Each number is 128 + 24 x the weight over the matrix's rms, rounded and kept within 0 to 255. Layers, rows and columns count from 0. Numbers have three digits each.

# layer 5 MLP gate, 1344x512, rms 0.0427, rows 0-108, columns 384-511
076146113143084169130059171053129074155153173170095134136102160139158117104139107128123152108136121137110137122141122134126120113138146125130135151126129132115143075117138131119138155133134132183125157159129134107188147168158088141154104141142114124109134141126129083089124119098130160166161110132094093134125112107123129141132136117107152134155135143152122126142150135133144127199125
102112153118124110125102086154108095108140135116146140151137131126113128124133160139145117133101154140179145111166150108112180137135109174179115087134097118112119081138145131149114107156140133170106120154108150130121109150147094119138126153114074113117118118093107138104138071131119124124126180095159093135172121167090103153154130153105145181117143121118128153157163139112127074107126
168156099145149131103115158131119119124124171120109132137119122111112142137154123112110101118135119131109121137129114108125059114105112129142116113134154154163135140154116128127132132172133089093108126098096107153153151119120121148127068127143132160093095115137138097133131127104151089112108139152133085103147173146138129133121128107135100112141115135129141139116134154144117127145175
127115187133122130105133141102116098103084161142176178104123089148147165121116109146151100130121161123099143131140112075148177137148142140134113112187098121088172126150136096120143152122146145154120107123121117117121133127183114116133174117138159150122120137153136139123144101152145103120141117151136080134143133088145069152133159118107175132135080152098136120130114165147129116119088
132150135126118076152115113173197107119124142119167131094149143109089117145135094156109118130155115144108130175131073163097090156113103147111155131138102149133125152180168167133157135181124048124126154142132112120132120157103107136153100141147077117136105153152132135130108125129092127177149137161125154180126165140158130103114137144133128133111098116107127109122144110114113170154084
121134116154111138148117155127100149110138100100181125137104096132166062127125131162110142100128128094080115149180138118143149101121165107140143128131128109125144133121136119103139143124180092171148096151122120134182083174127121134083157100161085133103147134128144104122149108128148139107143144078113136116136136135155132113079084128177112106123140115172146166119161172135103146153112
109130110111154097129132161131104148113113086136139134114143153105111130133131131096131111153154166127110131129132092108108144132114106132115097149145123137106123113118141101091131131104133144135117114114140125171139136143154119127154153124144127130079111097126131116132130139146157119119148111088157133141131152124110121165119158104142113144144117157123123117109110158115124127120153
128154148134099119135151102092059114131099123114153124122151137109164108111103130104154159140140128144163142095115142144147123117165144169148096126138180125125121147145169155150146178122167135115167120138141127134088145168124108073159075127161121112081111149161115109170105096145114139159158157117129152143063119105091088108143157077110078106091135141101157103109139109129173163152108
145133122117172115124103138151144121115139120132148151119119102077113132093138119142148093039130151118069128106088182106117124135099146113179110125130099191145097166152123158138138139141127136104132074144176135146170117117123113126161129124095159096110145166117152144123150137171119149150104135134136147083110119141150102145122100169144122113151144125116119158122120158094107135140104
138086115154144140118145098119160111149126151117171163131162164121094161114128119136125162148135135163104163151131136126124143128140127187185131114117068126145157106108131124117135164122168134176159121155105119154141136128116095091131152152145145154125142131131128147107123135131107102138147129085158134136155139148105144152136118108161175128110101120103110117105127144135130122122057
089147150112107096139171128160107128090147119146152151154122099145112126156141088138079105121143119171121098130156089158139102180174095169121067122127128124112179163147134148149144148116106097154171129161155116099157105154119118101129142132126160146119127162134141170121149128118097127111106130130126165124142113101172083106105139100102155075117117126130100100150096109124153111121144
160104008167146203067132117058116094162102161099178181127132124131142123145082133166118087121058182136115177145081139175156067207158167093120114075025116110157163105203088149115149126191104138117088080121076165208108183220124177056096166186077134160106143183132191182123083095099174148144141130159164121110133153212156111227125162046121045128104123055146169155136134149129081185127147
116131111163117132114133153164172083113129088135130073096155122091162144092083141121106135143115127099159132168155126138176114117136104126170104123119098152146156104167118198116118123132135105142148137127133112141149099129146117144119121129127127122108115113106123107114163118124135138120139130116143152139164118160185085127162120143118123144095141114136145120147122132211160089112114
169115119143130081124107139119105145088093156089112145103168150121127132119127160141102097151116066111135145118149150111094102156149098144115115091086088110103126103160066120150108132117172128128156109156131157189137129109088142092138112119126113143091116133149120150135128145089109105114114171188100134127130121123114108108114108150126106149109119114080127120144056139115127168084082
147109101180159123107150150129109094130104139131118130133153075111149139157163146137165151125094191104128168142083078064094131117149062130122091097106127133106113133160101132121111114126133082135108131170102115135140178136165134108110071121101104127135127104100115086163127118163201122182127131132156148107109144131127092129142112135147089117139080095169104093082095137078084120086114
129109044127112087131144160147144116095119117105123118122139101132138137098129112160165170138115135089103154119147143133100104096130159169137079143131125124135133121139149133172147093123150135114125137152115101144175151152114113168118104108099120180091125149091123132078118135088115160121125107100145130128162126104120116134142122143142109164149153127115144126135133158126170158168149
151151129134106122152073174088132152150123120170143147098136138108132123101131161161200093103175127087111113092116115140110132108089124129199123129146154150138122191116112118074102140131135127127121102134141131143167131114150130154091099150072055125117115141115149142110148116149141148137171116120117113100099112105095147209112104135118122136089172134156176153140152129152140122103156
111132141165150108089128118109101134163147137128133133141156144142142129117123119142087115139166144163124143160137142157121125154133127115158161130148139119141144141141094126119115110150125152132104156104135120114119135147154163122092164122139132136108127137166099159130153122146135088122129087146123205125129120138141117120140151108143104154131152123172124125169141151139123115100104
134121099140157101117116151143141144125155131122144118143117114150174110155136167157100129180120158108136138101166100117112140170133131116125151100123140137131121092160115124155099118152128113110145133103115111140067112126123134160103087136112153115119169142130124160137144120118096133078131149121117122094111108133108180143139120152118099111149138128141123087143099148119141139129139
101119137137162164128105155114177116154101103137125129119122152158157123113128127134145113134118110081120094152153127147142108148110121156142144111123107168092078101127105128143087127130099140118145096097136111145103107144157124106157081132103102127105164174150118127135082074158141131123116138161094157135144108157154102130141054169132133100113127101148139134155152119180128109129119
121105138129112106130121130120134151101113142109171148115124101150148132097121139142169095155149136134138126145148151068128117176122127129108159116135165105138159168135120159146126116097194147144112115148086130099123120136126112124106135121127085138099146148160142121123102095153107117120159118089129137126139177163136148136159140097126110152165113130137099116114106114122128146128150
088123079141157138084107124118128138127123136107173158120093164105159130129146134214151119130123095110121139115139115137178105118135147155132121139108135128135182152100117164124112152095156112134121128131101131129163128199116111107176118123119142140135135124164133145132149097146131141140157116124125137115151110155084156114112063123142143127127104139111124137154154117090141150134132
112137111162136086097153144090103131149123201145157119136170174176129152117151160141133139080086075142169135142122133130135135097154148160124126131099098141124121163175126140164155134113132113146101102110150117160176120119090156105108147132161127140144103144116135088118129142150119123168142121114146133109135099103104151111094147112167111124149097116098122173159097148123120139115083
161122126177147125140136147153123151156119129125108156153126096132107146108117123151116107118120128120124143115093132171168102145149137125128163124144095128134123113179130158128136137101107111145090137156096136142122087128166158151156083105118096107132138129113131124092113136111147123102112129154141125115138129137143116110128117131105164133111114114081136115112177145142168125137109
144129133115143096156149155144131092140129119138135163121115084106157115122131149129105128121138121123130126118157150111120140146134100106124105132121147130175133140149124113125105153143150150157132128116115129148124138133138151145144112130116157151147144126126112134146116119140128112124133154128120122095151158111155138101152101167160116130119139094132148105159186112159126165125129
160128129151142119107137077125114104185095145103141125130120147146140109135119158095123090166099104121098110142160122116100141133117135160142155139084136103129109118096158167182132088115133112100101136149160124114126085108105077119124122143142139111084106140127146140149109082147112098111104092113116118096107128160125131130110114074134142122117139132114147127137100156144099118114125
175125142106117100127108096128130132126102132112166117124111090148116112094107158099086133088058105156131121144104141148142138124161164140121118106084137157154154096122107109167152160151217137127140124176099149154133125137122155085116138147160161150151113120145132138124131121148156172131156144133145108136128114139170114112097105127147117128111098085091123131124127172149110155076106
115090130113118180092093096093119098170132126148134116143123114131076092068107141140147127148115093090083153138131163120131099194168102109114183130133118108148125154129151146130120124130121142125102114128144120117135146155127160155104131126143132174102137152120143104118113110165109139163110148115128165138135151124145120155096113123162142126147109090146104152103147168133140140157099
108111135153116121147144126141172135120147196133117092144174104127084131100091110136107146106110108131141144159135088126129117124117134176128138121102149175160117139119137120128118167061059110147121140209131162139142116181120125092123094096101149140135117154133114109159103108121113115125162154147121112127128098130094142106117125105158114137122109154111166123136136093124104132101155
137095105114124118086167151145092160163112076084151091174107124149147150112076118195098135128126122142128126144113128128128147129123167091158129167137143130158132144125121137119126136125124168122075130114125126152103157154130132127138125134126120180110122167146115091103124071159122114094164133103141102135137118144116125149109151162170137123161128066146125117080179132147060080122164
105151121115125143132116123144137093095119191124145119155113167097120123154176124119170113144126138123160129120171119131090132110164131134156130140112129155124112158122144124117133107161109129129160132124092090161126137080147115122120121150145099112128124132120094136146085138158127090161143131146151115133114141110164086123147142103086110137115131144145148127143112140151116187124136
109116124100131139152152175147166129084109117102153086097151137110158119134088117151145147105140132122101102120099143140121140176167153148152098141155098144082149134150124130150133139130128179137128118148158141146139074104128114119091105080148118107092133154165123112119121108118101140152163160125127148162069146130155159137080094114153095138123135114125138176149116097130112131130138
100175131134109095061145121092128170155110112127150166143097122133122139136114111114158143080119095151112129152108172136083121136126117163116113121136108171106158159188125148175141174116164106189175173155137080137128127160124128087123115153126130119135110136102096135111136104098106142154156149124147154121113113188129121126082118108115134137173122152150133179155171115162142153121122
121130121118182196120161156162144153117152104176144097129125137116085092147099132135155105126156109171148089104160111135120107124165070102124131116164120110121126101137142139101100132117136108110108152175137134151171095130110101116134113115150098110118172120149138124115131103121111158151171111103161120104154106142120103110129126114129120123150116116139127144126139142115113132113158
138121154123149107071077119110130135099144100161143136190108163123149124135097142140133104126105113113107102157133102122127154146155114121165131094122134157152175125109109123126164114158128082115116092168141120145114130138136105155097110127152100110113136159164121115118120110157118165149154109124154113137156144187107119133150103061132132054166078140119116134102148171102098170125133
135107135145134124128131156123070125157134092114147139158109111141104148131094119129119145109081138113101140152085128139152118112153133158120117105158126113128132148081090120151151111138162116147130170098119110074134107129085132103134149122125108153137146125147131165132085113069132146094139127143130130151113147168124135148142093142126159127143152161131127142129138122131140176140140
126123097162123093123144115135120095102129183145162143125177211122118132146156144095118149126145152122130120087121141119096148132175148152127143118130105116128152134098124109142123099127141125122108110114120130147134198166124139143181085158139161132121114151123141142186082102144186133118108065152114116108109080121154121175150098148153162112099116122072148117129135106144109129093133
126170098125131125119121107104175147112111102098157167093146136175124130113121076113118121117164128139130138099108091116106129121091114119086074112105164119110140165113107092150139111097151105123113117121152080121144145112151149114159133136123149127117126134135188127133102105119124142129112126142154130110154114172130157160134138149146080106123138129096137120133100100085111136131073
135110126156142153119103081163120177140088129126158105107123122155175116095147180136094085102133163148136143160121143103097167150156133150150101076106110143080152115137154101110120132153100137147162153152128099116169121107154092136098121096138136142137086110109168092105162094077121143170150136119091097150112140117137148152078096101105154108128102097122154134153125119143120121121150
145105119125139170148132098102121148113146105114144158175133114137151115144135122173119122134157134124122154177102108089108160158155102129122157138128092126122142115155085142103133146132097150139164095158130131114105122115158077120151101112123136135089103164124132174133103117159085123167122146129126090105152139139146104146155130145157119171104110138113163153151150128118097126141163
118132105146104142106119137117076093122096139146114096154108130167079155118135140140129183121091089105115099112086107128169119172131106160098123108141113142158134191154143118109148191167128120128168111151105143143134123111110120100140121166135118127113106134125173155123084139125160120134146115141176144126141099142135106147128123090161126082142065145138155106111116166138122150122116
133128108113147119133110127124130134124111109140150124105116114112142146114125093097165144124181140130131120126110138135144100157121094142154092140114131133154106113175134163105130128104139127173107159112137137124148114154117093128135118141094121166139131125093176133127095121133127157148128133159119123139109133163176129111119080148146109087170146072178123124089179140165142087144118
108111148127132107116121130143160139121132072170155150149117089160099154114124145147141108116130097117121119131096150145170131113135170137160159141159120121146092148134143174121130134156087133169176124134116142137135137138135123135123128112079116131117100101134138138126102128170134103115107142166126130115159122141164094122120144138147163139116150136117112164121101157155107122159123
106130141173080096137150111106140154084090127134178112128136142159138147118165165128105130161144148129138146117110131145134133137184132172116100116118116154116172149178095124121120163138151135161144143158104127131166127151143114150084098126142081171131078153155192133139144119099088122146124132136121156123160079102145109138088133117110087076118105148097149114101121109114160150160114
118131129113141088155104128162150136121100097147109134150107100103120113141099135139138107073120077124113122128147150152100153198121118140139143117113140113160133156106135088144152151133129069149142128109127147113114140077077150177113136134156152103095131166145139086106104123082121116151143119109148116126139086149092165143077133116178147200086155127139144100116155098159118154098079
145087136145116111091092154097138104118087132124131129105126107112098111108121120135140143150123128113075128128166118140141123182146146123144141084139110142118112165121106170115155126147141102139151104132127123163124141148113136126112136137102130145077129145138074146094135120112127155093145110117138138159137124134133107202090108145185124128133114174127118128086167125138163112096131
120127114141086120128173143109086086117123149210166092143101072118159139113140123151152169113091129095148159088154161105136105167084143110125119078081095100157142141137161122104120148126123104182150087144169117090115145112110149112126112126191136112135124168168143118176154102121115110139151127150138177149187119149118136103134098095125098150112094137095133068181128121127133112090070
137174106141098131122143075105079117133160153170133113159096092139122119136162163109108078090155117133141114140111139094142112108156175148143105124084141111135122129114124115151154083121144125131135124168133105152129109117154097139132138121125161105084180158163150125102145116152095150131130117196100123171176088119145088109112137149112116095134142088134114115194136157133149116129170
128152134164106168110089139121125113105145150136143140072131137106188140108128113138147130122121138151154148155131119129145129129154137155141182136135118114110158091134114123099080134102156100114130106107136098114146122133128104121142128105122089123144113135138122098144154113141097133141128131112134095139110115128123117129154160127109141121102119094142133106122122135145160139110143
147142145145117083125172112130139130126119111166140131111136162100088136105135133121111125082165070092137124118126127147140125128153165118121075095121104112159155167124130111122134124144163132161060112136148099176155113132088170093129138131126134143154134168162163157131145119104144110184149143120130132099137147160092159120124142158118169160094095115148120098150124136127139116163121
135154110138165119079119099095149147123086182138067118077141094150099077122102146159147118157122123117127148121166150119138091122153166142121121121117127127101100127118142105121111135122119131144122110097106127157138075154182103114161143151119099122135120136151107143151095083130128136189153108138140161148136110146105132107106112125135143159179149145163168110153161113143137165172116
140111098133103121134084119150153143158106153134151163116108118137130111114145104136186098099149125135117104114104136118147123118106148118151102110121134118100139123138136113183143152126121133118156142094145137126121051100094135138136118146135116121111131138133113146137121134130152147128108113147106131153111095139103093114118101107094140075111085090161168123160140130154131154113117
167130092124121172063110123121140119124139148101205161152135097107161169107075117129137125122154125118152149100149103168134097114130151163096094062151124165127067141113109116118124131089116119113109111182101101142174095147065141153131143105109118123103147127138161133112098124097153123127128170113121128135161118157121120124142123113126105160092103150140117127135139108155179147171076
144093135117139127142121102135126074123142107137103094159109117122098137106125099146120150117111156125128140116108161101146125139144113159152139106125103149085122111131130123121173148085144142173141130145091128114143111087135118110124139133134115159151117141123142128085116111133115125135131152121114110154152153121154131178138118131206142140101095094142148143107135147132164143144160
133100115171143146101138151163133088083126130143124139145140130134148084119110159090095139120103148075132114144095134100157128161152151121128160107138135156107082098128172149108180112152098085122132169116153110124132148121138169140139103102157124137109084138133118076133105125144121126164141140157130124126131139105139149120098080079159190160171163111108136106096138102129157106099164
117120117150157140139129186154124166136161141106137110120120113122128138141156131104131131148128128107141145106073151149102128106136145116125132119160168133115142130132131118124102106144123116121137094119146117132126138116137136143121133170142176141130145111139124157146122145115124178127117120098126153138164151124178126121162094143101144116105138125123127122140132153127153107132119
138107147105165097125121119135108110144113090171105102121146110151177166121117158129138119133104119094134138151131120156103134126104122174156147116126122121112109131124077105135119109118116142122134111099106174114145132122111126144120115137118135185101165136149170137169128133174136141104149137122127127182113120134131114154122107128157144100100145157129156122145121105151138149151108
124124131147152141157103135102146096142138099122151130137081106155135120135151164121144152132121125119138092098132157149130119159166097116161129147145123135124112110147154159159125147166091116155122137119097155127139135143096079139144084104159098147167138129138151109101115117148155163146112141130116125117154153130151124132145110116113135102174139100151110122090148140121169110114125
151124127146099105142146119139094180118109076092120136130111143095118093126155124133120140125116156158149156119140112128129103131113128112181149147129132134122143150108120143167114101189116150132155155104157154116126110137105109113126135153087085166111105142181139111093140113132112133147106106170132118138138128109137148115132112161169150174128122049142139142131109142117139151130140
109130150161109158099158120124091173124159115105168151107114046109124119125119149140128110123109132091142132094131156165143106122113106125153108109120052139096111118138106165160163135151101174137149107143090136120131131146128119124124113099120088165086091105103133090098141117148158088081129141116150115163132126146174109144099136144221150116098158121177134126102131173138131124073155
127157130114144127136119109129112155113149137121153138117146111134156138107153119117174143139112124102143102141101104098125148118117141116141115114100137080129080156132115116175148192124149085123133154094105118112156117151141132150117154110102125167098078135193090110144126062134185168163101112119113138156155114157135080130109125131097108108124165100104152126129108141142128136121163
131088131148091124104153179121086117098091135087148110148151064120147142109087145135097121120091117125152166137128182084098130133140192120120132143183142098097119136130202109136141109105123076127065118104140111069168120076154104112154124181122134157107125150135136161106164115162145098120175093136135140118134121072189161126129055106152145166100125145121128119152111140138111118123082
143171117144118155158123142129126100126124185112133138134131160133114097084113185124089136143098128144134165141099080128095140160170119183107098132164107077118141090146123133117170136158100137113199137108154114131139119117113141113153147130138127156127120137116138154145123092118096067130098092135146162083095130101183133146141120119146124142131092127105119125139101150088124126136144
107127122116140128131108097115144161119132160145133129129107101134123134115128134121165118129156093091120143144117145143122125114112116146104133137119105118132090156120138092161085181100136125093141146131133093122108148123120108131118152133189115127171142104151178115148137138071148108165123133129115113182152125099108109152102081155107136118128120100079148153147131123144159127118161
099124104118132132122134139117124106157119124118130103103128124148159122123134148119112129122134118120164087121122143134110091129137092150160070126085125123122114119125128135159138118150124139105128108154143083173107103117147133147113123141151133105113136123097128166111084103169107121154075136147131108148132104138118085105135142145136150129135110115153122121154119146152093148159146
098130139124104142175122137109099105113132161113099129073124136105110106108125104160135126130113114114086160096185159134150129137179133082121181104145088108142135135156125111150144149121096107163130118132124136115129119117077116083087106106111115159115116103147113145177148092193128129116132123090099160156159103144127145169188151170150137130141149127153090143121116133099116138103119
127118132143064100126141159145114156156117109123129110161185121099120099095154118138124137121108106107140147151117121131145131147116162110130157145124143106145155161088147088172140136163128122109071129131157135054151095178095110114145120112127114100119123125140083095108130113104153139153143140136151096175145105125110103122139123092121153119140104150140147136157110135132137165170121
120135155154125145122124111119104088141084110147114137145113107084135112129084149127112102145086138100144147100122141132149125142189125103143110092102097105110110123124128147126128093121132137139150129084104105123124141118171128098116104172126181106121139150103108154127172117169140150109145109126102081095122109124172119173124072150097130109158142108123149152164120133135105138113131
134094150085172143065149128153117125123118101149129106101082147144179083136070087138141160167129117083158129153151173123144137165173160109154105112120115175132122169130147146074126122157135146145131104120106118166114124128096079128093158095101131153112128142122143072124089111129153119180117144122119135150175131169136125160153147136107195103106169072118143127167168130125163146091138
160107130150157110138100136137104103099120090125134098156125135126119164134127127119105138147130157136168140145105164108133149127127158137140128050125139102125063122086130131149115068146131119163091109171187130152167110155098153122157135129109135142126131153113170078108144132156121164135109159145131126098140180113126096118115115099173152116138135155143119140099138120180174113151150
100133105118114102132096106142140110082155131073128114093086131112129119128142118101146128114126128093087121146120124173144136121100135140107112138110114126144132135151108109135124129157134095104107099178117092111076122146076086116156116106128148125100139168090104139155099101153081113134121136149160115107166137128120114111126085121144088118139072113137156086129147175148119136182106
118130063142152129136154109135095103152125135099133153072149114167133126135100126094112100140161106174095115150095134168121139110160112137170140121123158122139150179140119129136122151154178144139123126181144136126162120136152074099154071157100115139122133104123168131097121117110115165159110167113152132127151110145143143132114115082134107135134113127154104089081107086129137109110136
078123146140110108149142151144100116123149117124138130140137140122111139128108178065146129127115127105138168161171093136129147143138116120131115154109111106136169135141125080118142133107115150165125134153126131151122091144069145117131126112150116165119096130147127114138139142131120108158092152100140121146087154116159126127120133098160122099115132119155152136140140077089092106107134
148102147095100128129101114109137115103107086127106082102121108131170132046132149158100136118107137089159159145170125132162110111140162123135122114132124153115156143125158156135138137126116142126123088137141130151158115146160144143089116116075127121119126134137143113097109110070128130117082125120105144177082142147103140157119170134142128155134125162140135159120117110125097101096145
150117100123128140132183126150153089126115116109138138125158106152141107144122127134160132147140116150130126137144119080143144161144120134133135136140113163112155180095138151094112130119146118136112122138145146119158155111177097103110171075128124094120100172149128126105141077144122100139147130141120119141134128118110156117143161096133139154120121124124096154100147146106124123109181
138113112150135085162096151114126146139129145136101109110123172139152105158152106136155142144138163102149107121147119114127165151130084124128092143170105157090151150154095123104148085186110153104092119144127147120094151143147105167112105146101122156121175128104144122114120091157168109127157100163144108106134130102128108167113168137112119125161116145081090145106134121141170101105118
122125110139099116102117140104142144143130077139118140135138128130148142136131141140133118113147129132113132159160124116113135135124117143159120147097142116139122104124127105145089120140131144125093125125110136138125117177128119128109119127117117148133148127127096113150157135157130155103139103161158118155135121129098110154147131134109115084121114118123157130124125146109115114115116
124165097084158092108146134158171142112105177113085141142130102118111111102117120158117121099163116149113131072123138124138124105112114181085135083141157153111160139111128107163136117133158142137138138139167146131179135141130113122157114141149122146163116128157168113154140121117173126130138162137164173099101129105134147158137135127112074140169107140154144117146146141109106160213118
114089131086146138088130142124150148115122135175107089117103135122122099140129126127122132081122104132164090132123125135153180154149085132124143131107163148136133147129117092167084168130169106136124127149108129160095107131124118118116108127150133130116124111155121105154131132145119156151163137121130124171119143154106176107144094149129161132107103142115160146153132136174139153183095
130107081145120139121091096124099100148127119125103135160110130152150146140125068150189130168123147171136131090110129140112126153136105105105140138108143133125126148123131123115089148124118104134182127187150111138131126104080104129125092136113141142099154186141183101114115085108162139174125127116139114115117102106124139168161096163111119118151143092132157115088104114136139124102081
135120144110110124116126098118110135130101130137120156123110133141192115137091162114082130106108111110099128133131136106137148149106080136107126133107106095112085116117131161129151119147131131145159130139132091112122135133117138098140128144143157131094120133142111145123148086143145119082123128136136153138107120164124125132091143127165083125132126112082133115146142108157140131117125
120149133127124171095108101122113138112107147142119105109073104145150129132138133095139160116110078123154131110088162066133118143137153135122106101154129184097119099158108126127166147154116150128169125147114119143123134073134137125066138133156118135138145105128098131128097119104085113128095113129149118110133146126074116177135109151108156080106104161135147112120135139141105131166127
131123152135087092140125151147137113082108170132146113156112133134130105140152111128120120119142095089124138112116139119120153192152129097094159128117148147129153130110113119121131093133136105134149148152085139145157161075126145079122113146132125117105120127139147130145116144077116104153162091132182136089135143109183135140134099111095084111124126146130100115098108116080147180203095
126145080134126123112120174124113172113088168154100103117157114126096158110131134124098157113146146063131110153123154122168101130149113134149138122142152149112118143146109126110159135161122103140126157096086135131179165099134128125116102165162125135112121158158082142081138109070129136111149172109122105145108178136159156115151142156126132118134128107118133111127094108154125174111145
120151096091079099124158103143131136135105150120125095145117103116137157111083143119102106174138090136121159111142151162091166129132085163089125156103111138102157132104118144149168132083106126131138113107121151115171187131105096135177118176141127156146111125078134163113150125080114113174132146125156150125142116153144132168111164136096115118100105125158130154092158108118119136161142
175157151118157122129171130132132132151111138104134139091121154155117098073102118124127145123132091147109148094076145125132168100146114088136138109123104177123087085143151129157116134137101120157091111150133114123126096099126116148112096103109115153135103132131114112117124082153130134104140090163123116117161117156139127145112107147114180127122121124132149101126196113126134123098157
095111124133119103150164149160103138097124097085142113143122094094133135097095137117083097123127119097173145129089112092160114136094155138112101088103145168161087152162131098147116133127110139120103114124128103156124140122143135151093113118125118127069136138135146144108130132148127122171098135159146153112100139144135106095105133121140101128114152140105117140131112131143097144128127
139126135101151099112154163149176050152070086115129135152137133167133120127172139105135120145103148104119127142153125079134116124114145156130159139105121181157149158143143154166122142099151119143139129168118134161137177111108137151127110133117117126158141144140132101071118120124147121175139128127162153150185118155096115135129121130112119130166125159135133153082142103125129170152137
134162095112110109165120126116114155139080144143144129135135132107120100104122126150099157108127133128100147132146121097132160129141095108103111153121114144138125099083104184092116135114107091177146137142181083151147170126139128118082124115154090123116115140146081124111129123087104105115122139148111095136128073115100121104113116105135127121170133096115119150127126107120131145150129
134148107169109127123122105166136098104071123125131161138176143154081120103134147144109091099089136152127131096092095154125125112144094136114129167102153119149123136134154138125154109115155095121117142154128107131110139119122142093125125144104110144146083119142141124096119125105148127112149116184175121137144131155160103140134101144142153113102150147152151142116128178097166148159150
143124147112131145135138145108129143089111116121114113122070118119114096135149126136082144072111109150155121176131106100107146138160132096128130126173140122133163176165106109095110084110154099135140119161140122113128121108151113080081157162116140146182105132127185154117142072123101142130145084129146120123116136134138127178148128131190143162078130106123129129134105135122156186137104
094135144162110179112155111123083143138137133124155123125172080134144120123123143108121160148134157113130152111139151174158177162119119169148086127119132102096133115105148110137120130115131166166093106154127110144148130136119103105161079141179145117136106118171126116132146104128100128169142049112120143122119125081106169136127136127129099157128142125095111152166148130156116126119100
115150096121136104130128161041119104125089124140141110192097160123112100126110103141130171161112161082154172150182092165137100103127143096118085133139090120183147139118170143173198167141115142134124120135122135130124111084129147105118139130127114116120131145116124107113096143132134135101083145078131177115085130095143106160173121097106152098169107138110088207142126158137124149156098
171146108133104172117153195136119136135117128107143124094182135121146123138150111085053094116153142143157129109115122115093148132153128130122141128137115156156130149124091086111133151163156132114163120134143140133128138123095092111167133118098121122111113102101168113132118125148124160138129128106126095130158114136113128106103078126136161106120147132134107126099106092126135153147169
085158129145123127133122133173119148145134135117137114156126093118164106119104115140120120137152095091101153090163134171130147120133117142123088054163110113127145126161091140148122142117170116126121123083134126154138126130120156145108144142141128168138144137113152134133145088115150131114091114128135134069128119094139119132158128088111095152139148095130112086135130134132129099157118
092134151165141140119138144141146121103111072103123084114164100128150115077144115121105125119102143119129143123118162099146133200136108122156139090152139103115151153103137164113107144164080105154125144119122124148175112147146107097152165152168176147146099166201161191157154098105130139131157153193121132142173102120163115154142111133133141109110155131120070101129124125113149151086103
155084120113124144143162147133148131140159082134114103174137091126143112152097140138105147128137135131138136159135110107126155116137156125127147096118130156157096150145122186121145114181124107098105112207156053125132128114133130122080142120139100117113091124138177144117123119138100102117125123109109129135119157153137135148109131124181135069129089128121143153085177158085109133116140
068105118129163132114130158153131194130106126162159119125192154123093143144111149126151135149131146076067157148161175141151090181166150138108124128146118151140121154147107135133141080163127136140120119103093159136147166164086123109141138138124105138131106164086147114123148114165109157167101104129164079143114122118141140175095095119136132091122097100094109111111107136166113107109150
121163135137152125146143143132081118114143162107110115151121120131105114151157077136114112147143130118161129130140098138127117139102141160121141100161115129129144116081107114115103133101123149151096092164114131135136125119105103121136122079144133128092121157178113134149112116089146129144135124167113092135118155141151137130091166138153097108147117169139114146126138108142098134125135
118122104111125127118152144117143145155107099122138133133106097122108149085187109127101101112140169138094180131120148119124098182107122127086076099101107119142119124086081077123129115104155089158124116145093136126134163126073095088134140122119141137109174111119151145128123129104095143075169120116128110105162107163151144152137118171126139130136121099101148137139148144108105117126110
069126093187103100177171082123173128135130123148189097109125162139095110175100173149169129119107137095138139111141166157094149160132157111129090068108102152161100150119124128133086131108160133161165068145137118146126115115132117123061111173150115131149152108114147141151105120134110159132144127064156147131159118121177091154121117119120171108119095126161129101121143072150096106117145
126139148130115135120121151160154126108107162134137164091144159142127144120137123086105085153151104114104108102103145088098118130099103126112135147100103120098138141140159129165102106128153154102124116173133085125089138097109084143101134166130160134131122107124154147154100114132121156124081122117147164129149153130184155139095095139132136130145116111118106168110120120140128155114149
137141135100113147145167135096127162117126121136099113113162108092117101136113151144132130090085112129136136121185092095115139151157156078122102096075110100106140118101119099137128140109123130077085128129111144102131143099168142117120086112164160103133154162146102129163121104157137152076162088131082115136138131115150105132115130132196104124079129104118146158154119106084172147151145
156131118139145085121131159146133156128111124107150096122170148119123140130137155146140124155178145091092130141114126139134087122116126127057112109093132129141124142123139119099158146130128128109142146149069110156131153099103174159116139154159122071098107101126185104108127133097146138119131084151128127182134133158119094169092117102135115137148089116096102116128118124164155101111093
146113122157150137107117158134118078115116142145100120151101142107124147122087154111117145114122138075101117131128145138068146146145131124107105110157122155119129112165134148123151160125159132160157093111150140144103131122122140137138131158135133132115120162102102118142110111153144140109124131141121143127150158145150086154140098109116064135136139116147092102157167141134112136105112
100076123144143095137135124143122138126112164153142167182100099110145103133119104142143154112130113146099153139086141126155145128139143096159170118119139153118123126138126123111086133114124098185139115154129109164152146108091096104144163150115150125164123181121150137122108107174089156129144167110161106180151125169122120112155126135176125128159104094134106159105093142101072109147099
191081111184098123112138161089111138139138132134172125080144086120107129142127145110148131140143134109104146086156125176142114128143132139132119129129089138162126128103118139145127117139158124143098137165102156137120126102126165154153159161100164118092147110130129137142179132129153097095140124106127128122140140128075141105106109123104148171099113122128114165131115132121131098089128
077078113113143146149091111099101125145113180162120161125134109110106118154129133175159104113131124099158144107059117095129103156148110101159135092121110126163126151152100146108158121151105101105122107152097134115156130132125110186094153104118117148110137193134124107150096093129086155106081128143127116128164113152175099115172161108126087135124109118140135104152120167167125112110168
119073122128148130145095139131124113128120115095095128154128112115055130119130087188093133135137127119137165122131130113125129173157164137180131090109108121083085123134124141092165121107109101114180140117081121122109092118149133153113090137097156141157182153099143124078066118133092113109124149190118167152141141126118076126125129168128112119125154109127116079107103152129096070116119